config.toml
intermediate_size = 1024
vocab_size = 8192
rope_theta = 10000.0
tie_word_embeddings = false
learning_rate = 0.0105
decay_fraction = 1.0
Each number is 128 + 24 x the weight over the matrix's rms, rounded and kept within 0 to 255. Layers, rows and columns count from 0.

# layer 4 MLP down (transposed), 1024x192, rms 0.0668, rows 210-226, columns 0-63
[[116 153 115 142 138 105 115 149 161 146 119 143  96  82 145 202 138 126 119 106 122 130 184 127 156 142 114 138  79 133 113 120 173 104 114 117 124 175 132 114 122 186 121 124 111 120 134 163 129 129 124  57 124  88 119 121 110 139 132 107 108 100 100 123]
 [105 152 175 114 126 156 178 153  95 122 111 165 144 122 139 152 156  86  93 106 118 137 126  65 160 161 121 120 125 104  88 137 122 141 136  93  74 150 116  67 158 138 145 109 143 119 193 140 144 142  91 129 135 112 106 156  96 153  86 153 137 126 105 118]
 [139 135 141 103 111 132 123 153 117  77 151 126 136 103 166  96 173 168 139  95 155 148 115 101 131 136 108  95 141 117 103 123 119 121 123 146 126 112 112  89 137 122 153  98 140 134 122 110  78 142 115 140 103 109 108 136 152 176 136 133 127  81 137 107]
 [103 146 146  92 121 136 127 138  74 127 132  65 174  98 107 152 157 122  93  88 133  92 128 130 132  86 113 128 161  75 164 161 158  93 160 115 180 108 137 131 152  93 154 112 107 122 132 167 109 127 126 135 165 109 145 136 144 158 101 146 111 160 126 141]
 [118 149 161 121 121 126 168 123 106 144 118 158 117  98 125  89 143 140 159 140 115 131 136 110 139  84 146 157  84 101 120 107 203 137 136 134 125 116 212 136 115 109 112 101 170 166 151 152 125 158 111 139 113 149 148 168 137 157 122  81 162 122 123 126]
 [106 127 106 120 125 129 163 124 134 129 133 132 128 126 115  86  88 148 128 176 112 107 119  83  98 140  99  86 105 128 116 118 109 142 130 138 106  83 115 178 122 151 136 170 121 130 106 125 122  98 140 108 126 143 148 137  98 150 149 144 140 128 166 105]
 [187 128 131 124 129 118 109 147 151  86  96 129 138 137 128 140 150 138 115 123  63 158 126  92 116 137  95  99 111 106 114 135  93 132 115 135 149 132 153 157 106 178 110 161 121 150 151 127 135 142 139 160 108 147 155  94 102 105 150 161  96 119 136  99]
 [125 120 121 144 154 149  56 138  71 113 116 139 136  99 176 161 150 116 129  72 175 134 129 130 152 156 146 166 133 110 114 111 147 123 191 116 157 134 110 127  79 115 125 144 103 124 102 137 158 151 110 110 164 105  99 108 168 152 122 112 155 158 119 150]
 [144  99 143 126 130 140 120 140 152 142  96 136 105 100 106 167 112 160 162  88  78 116 155  94 111 130 176  76  90 109 148 115 130 105 168  96 138  86 144 140 154 120 108 121 140 165 155 129 122 116  99 104  97 139 153 116 134 150  61 135 142 106 159 160]
 [139 125 135 129  97 155 127 126 114 121 164 131 115 160 136 162 144 112 160 124 140 155 122 161 121 140 125 125 102  57 103 168 134 132 146 150 166 119  99 136 137 118 110 128 139 147  98 121 114 131 108 126 129 124 145 105 120 113 120 141 143 122 144 114]
 [140 146 125 161 120 117 137 187 107 134 121 138 118 132 138 116 156 109 152 137 184  57 130 155 132  79  91 113 104 145  97 131 111  85 157 101 125 151 147 147 141 108 111 127 133 156 127 105 138 127  99 137 104 110 122 126 129 122 118 123 114 136  98 100]
 [126 105 180 137 140 134 158 172 103 121 121 124  94 159 144 140 121 119 104  91 101 109 135 155 104 108 120  76 112 169 149 112 128  76 130 142 102 122 169 158  68 131 126 135 120 192 134 124  92 121 136 110 156 168 144 133 138 113 160 111 111 158 157 168]
 [115 167 165 170 114 148 143 117 126 129 125 118 120 155  81 104 138 132 108  94 127  94  93 170  86 114 134  84 171  87 139 131 138 147 132 129 102 153 136 125 132 109  93 172 117 118 123 110 106 144 129 148 121 150 138 149 111  88 136 136 177 126 123 140]
 [100 118 148 145 129 122  80 144 142 118 120 152 184 139 139 145 127 142 144 117 165 104 144 130 104 126 132 163 129 145 148 162 102 136 155 142 130 119 148 135 175 108  92 161 135 105 109 126 109 145 127 124 110 171 174 115 140 136 151 154 115  96 152 171]
 [ 75 146 144 168 154 135 140 121 131 138 112 130 104 105 144 125 177  77 101 143 163 124 113 122  90 155 126 122 144 119 155 139 127 185 139 141 126 164 121 119 110 138 135 109  96 162 117 131 122 119 143 151 130  94 141 141  89 106 136 118 108 152  86 126]
 [119 125 174 167 125 143  87 110 146 116 135 131 116 111 107 147 114 164 133  57 135 122  91  65 136 127 133 140 145 128 139  85 170 132 149  93 114 155 109 113 167 106 117 116 118 111 163 105 148 127  99 117 162 112 129 113 118 155 116 112 101 131 153 140]
 [165  99 150 130  88 122 130 133 180 118 137 110 170 125 165 198 137  92  93  95 122 110 148  88 135 143 123 116 175 179 118 118 144 131  92 157  97 147 148  70 113 139 114 158 130 125 134 150 107  81 120 123 161 128  85 117 107 122  85 108 113 123 135  96]]
# layer 4 MLP gate, 1024x192, rms 0.0659, rows 211-226, columns 0-63
[[122 116 113 144 152 116 155 111 143  92 125 143 137  91 132 143 141 124 116 166 111 186  88 123 120  91  92  95 107 127 127  97 133 146 101 137 155 185 110 152  97  94 101 150 127 106 118 131 102 148 103 107 113 158 189 139 119 167 159  86 159 124 144 122]
 [117 176 117 143 111 137 133  94 127 146 102 143 125  87 102 144 123 128 134 180 141 130 117 131 105 101 129 138 138 160 117 151 110 101 140  97 126 136 129 106 163 146  98 128  97 132  91 219 129 150 125 174 173 134 117 111 108 125 173 136 139 168 142 140]
 [113  85 155  93 135  89 118 124 143 111 112 129 114 136 136 128 160 163 127 116 133 110 103 153 117 141 138 132 117 129 139 152 173 116 134 127 120 127 149 126 157  85 199  67 153 176 125 118 155 141 137 134 168  60 106 174 141 130 125  97 127 139 122 181]
 [116 146 105 137 132 125 150 150 152  86 119 115 135 181 181 131 124  80 139 130 124 140 156 112  94 130 133 134 157 152 157 120 118 144 162 139 162 141  93 130 125  97  97 112 171 134 105 126 167 114 126 120 132 137 147 118 164 105 141 151 124 107 129  98]
 [ 88 171 140 150 134 107 136 144 143  80 120 156 149 157 170 125 129 123 127 138  76 153  90 132 126 201 130 111 154 117 117  96 130 145 125 128 152 137 133 121 137  68  83  82 113 139 142 136 137 177 164 103 152 139 122 129 134 165 114 125 176  82 141 155]
 [147 167 146 115 121 104 113 164 147 122 127 119 163  99 113 133  88 111  85  81 148 112 134  79  97  95 122 107  86 165 151 130 106 125 145 108 171 103  91 133 158 109 146  96 157 147 128  83 114  94 173 175 133 115 150 103  86 141  98 130 137 171 136 141]
 [120 137 119 117 134 131 119 180  67 104 158 140  86  95 127 137 155 134 173 102 101 160 103  73 102 134 154  99 121 140 167 192 146 158 159 111 146 145 107 118  99 105  88 191 120 147 108  90 135 123 132 108 164 139 104 132 130 169 159 114 133  88 123 121]
 [114 152 139 144 102 127 105 157 105 121 156 109 146 144 102 103 106 104 150 129 152 130 105 137 104 123 134 173 142 124 120 133 146 128 104 126 133 146 109  95 110 160 124 151 111 144  72 142 138 130 120 100 134 153 158  87 148  97 102 158 150 133 144 142]
 [147 121 141 137 100 100 137 102 107 116  83 138 112 149 149 108 130 107 142 108 112 159  90 143 110 150 142 114 146  94 129 161 133 123 128 144 135  98 119 158 114 118 101 117 134 128 107 131 155 120  91 131 120 129 116  73  91 101  99 163 132 138 129 125]
 [171 159  86 145 130  87 146 179 113 171 117 114 162 135 112 178 134 128 142 110  99 149 131  98 150  96 107 135 126 132 143 120 146 121  82 112 136  99 142 156 124  83 138 127 126  90 167 136  88 127  90 166 110 169 119 180  80 161 131 114 131  85 152 131]
 [157 146 127  96 132  96 126 135  89 120 163 163  97 107  93 169 127  95 114 121 160 137 102  91 138 150 157  99 121 155 148 108 151 125 128 141 117  94 147  89 117 152 128 103 152 120 114 115 148 151 120  93 134 138 137 136 132 126 170 155 109 144 130 158]
 [108 130 127 146 120  98 144 137 131 152 132 145 127 124 172 160 124  83 120  88 138 144 162 133 108 168 150 128 175 113 110 146 128 165  99 126 132 130  98 128 130  81 137 122 154 153 122  93 102 163 142 186 112 109 145 125 147 142 120 128 134 133 146 124]
 [143 173 134  88 173 116 152 182 134  84 110 124 101 141  95 146  75 140 131 161 158 145 152 149 106 172 128 112 106 153 129 188 153 104 113 136 121 118 158 120 119  88 150 131 157 147 148 146 121 164 130  86 143  90 140 122 149 147 143 117 154 117  76  95]
 [101 154 111 119 139 138 155 144  99 119 140 102  76 138 114 126 134 100  89 115 176 132 119  96 123 137 128  91 146 148 125 137 127  94 170 138 136 133 125  94 136 130 139 149 125 143 164 159 127 125 154 146 126 157 158 124 171 123 117 119 131 141  75 119]
 [115 120 112 123 160 135 136 134 120 131 102 104 166 124 110 135 113 129 126 120 134 132 161 153 141 148 139 151 142 124 113 152 132  96 136  98 139 117 152 128 129 112 139 146  59 138 120 174  78 117 133 145 113 113 106 130 167 116 136 158 155  99 117 155]
 [109 131 145 124 134 159 180 149 144 136 162 168 134 151 154 119 118  74 122 136 128 145  94 108 136 103 120  79 105 153 107 147  94  93 142 158 124 190 140  89 139 163 156 170 100 122 146 178 107 132 122 107 162 128 102  97 129 153 122  82 153 175 154 135]]
# layer 4 MLP up, 1024x192, rms 0.0677, rows 211-226, columns 0-63
[[117 150 148  93 158 130 141 135 114 128 126 156 168 113 114 144 130 129 112 104 159 130 145 133 157 152 155 125 131 115 124 151 138 166 131 111 112 131 120 163 132 122 120 160 119 121 122 138 182 111 114 150 105 126 112 118 142  98 109 156 157 159 158 107]
 [128 150 119 147 177 125 129 116 151 126 110 139 147 126  87 191 119 161 130 157 130  90 128 174  94 106 155 160 158 136 167 152 134  86 123 111 113 125 104 118 119 116 140 110 139 122  77 131 112 167  88 142 123 152 124 127 122 131 173 114 140 119 106 124]
 [107 143 136 122 105 149 132 142 132 132 122 133 128  99 115 132 111 138 116 111 112 107 139 123 139 148 122 131 107 117 143 130 152 160  88 158 134  96 122 159 149 108  72  93 147 120 159 111  79 115 102 108 101 104 162 117 142 139 120 120 156 146 130 130]
 [170 127 154 154 118 127 109 148 130 157 173 118  95 136 105 141 115 108  98 139 109 136 124 102 100 115 120 130 125 105 154 131 157 177  92 119 132 117 130 110 143 106  95  96 157 105 129 154  81 118 141 134 140 182 118 112 139 131 117 108 125 133 150 115]
 [128  92 153 109 126 103  92 119  81  99 135 164 141 105 122 166 113  97  84 133 124 140 161 195  86 128 128 115 166 107 146 180 152 120 136 151 146 149  71 126 140  93 128 183 155 113 155 125 136  84 178 122 104 188  83  95 171  96 146 145 170 135 154 138]
 [122  98 154 139 133 105 140 125 123 162 142 143 116 120 120 121 105 126 143 144 129 115 134  88 111 146 117 119 141  46 146 147 163 140  98 160 130 147 148  92 102 139 146 103 133 123 152 145 133 101 169 118 119 171 118 133 121 117  89 124 109 124  95 177]
 [117 136 143 166 163 115  55 122 129  81 142 129 100 123 129 123 134 183 149 160 158 102  98 121 132 132 169 127 110 105 137 113 127 120 169 104 170 142 117 130  89 107  82 116 105 161 119  75 140 106  65  94 120  97 138 136 170  96 139 121 124  66  95 149]
 [113 153 164  80 142 136 100 120 166 153 141 111 119  92 107 141 149 162 114 149 103 126 111 131 160 120 146 146 154 123 106  85 104 142 163 149 167 128 123 138 127 116 116 148  78 106 105 179 121 106 110 156 109 133 111 143 109 155 131 108  97 138 138 140]
 [159 138  95 131 125 132 137 136 123 126 137 114 116 143 113 147 128 140  94 148 135 146 152 133 153 131 152 153 129 133 121 118 150 139 116 137 141 140 120 114 109 156 142 135 119 135 145 124 125 121 121 121  76 112 150 127 131 144 135 124 122 137  90 102]
 [111 122  72 195  92  83 158 100 142 124  85 130 154  90  90 127 125 119 167 123 131 154 123 147  92 127 129 131 145 102 138 145 118 112 107 136 113  86 147 126 129 127 150 123 148 122 164 129 118 151 103 158 123  75 109 111 149  98 127 122 154 144 130 154]
 [117 113 139 177 118 119 139 139 159 118 131 135 134 130 126 116 114 145 129 124 102  98 113 153 103  86  81 170  71 118 134 102 106  97 142  81 136 157 128 151 120 125 153 149  97 124 135 141 139 118 148 179 114 127 105  97 146 129 104 139 129 140 137 122]
 [144 155 166 160  92  91 156 147 114 169 126 125 124 144 141 163 127 119  73 125 134 127 120 140  84 142  98 129 118 135 124 155 128 165 118 119 123 104 172 124 153  98  92 110 181 132 134 114 114 151 132 147 123 142 102 127 147 144 153  81 172 122 149 122]
 [100 135 119 101  67 125 135 101 141 136 115 129 128 145 162 165 127 118 174 127  62 146 134  97 142 114 100 136 121 151 110  77 113 124 111 116 132 154 115  80 124 131 140 135  95  97 108 101 128 136 142 138  99 121 122 147 123 126  91 135 128 137 120 133]
 [116 152  97 119 139 136 149 128 174 146 157  96 143 152 130 109 142 161 154 155 105 103 157  96  73 172 179 133  96 141 131 128  89 126 137 130 167 145 137  98 138 103  98 130 140 178  92 120 125 171 139  78 134  89 140 135 127 158 169 146 173 104 150 159]
 [126 151  91 126 142 146 151 138 126 114  98 120 151 137 104 166 152 150 157 103 143 129 103 180  91 124 161 157 113 161  88 149 150 135 145 129 180 144 117 131 129 126 132  90 118  81 165 106 135 114  89 150 109 152 175 135 108 117 140 112 113  82 143 140]
 [177  59 104  94 146 123 121 142  88 156  98 121 162 120 153 164 190 156 137 117  68 146 130 140 150 101 147 134 109 132 147 123 102 128 114 135 108 161 155 171  95  95 132 101 155  92 174 120 153 137 160 174 134 141 141 185 173 113 157 162 169 157 152 131]]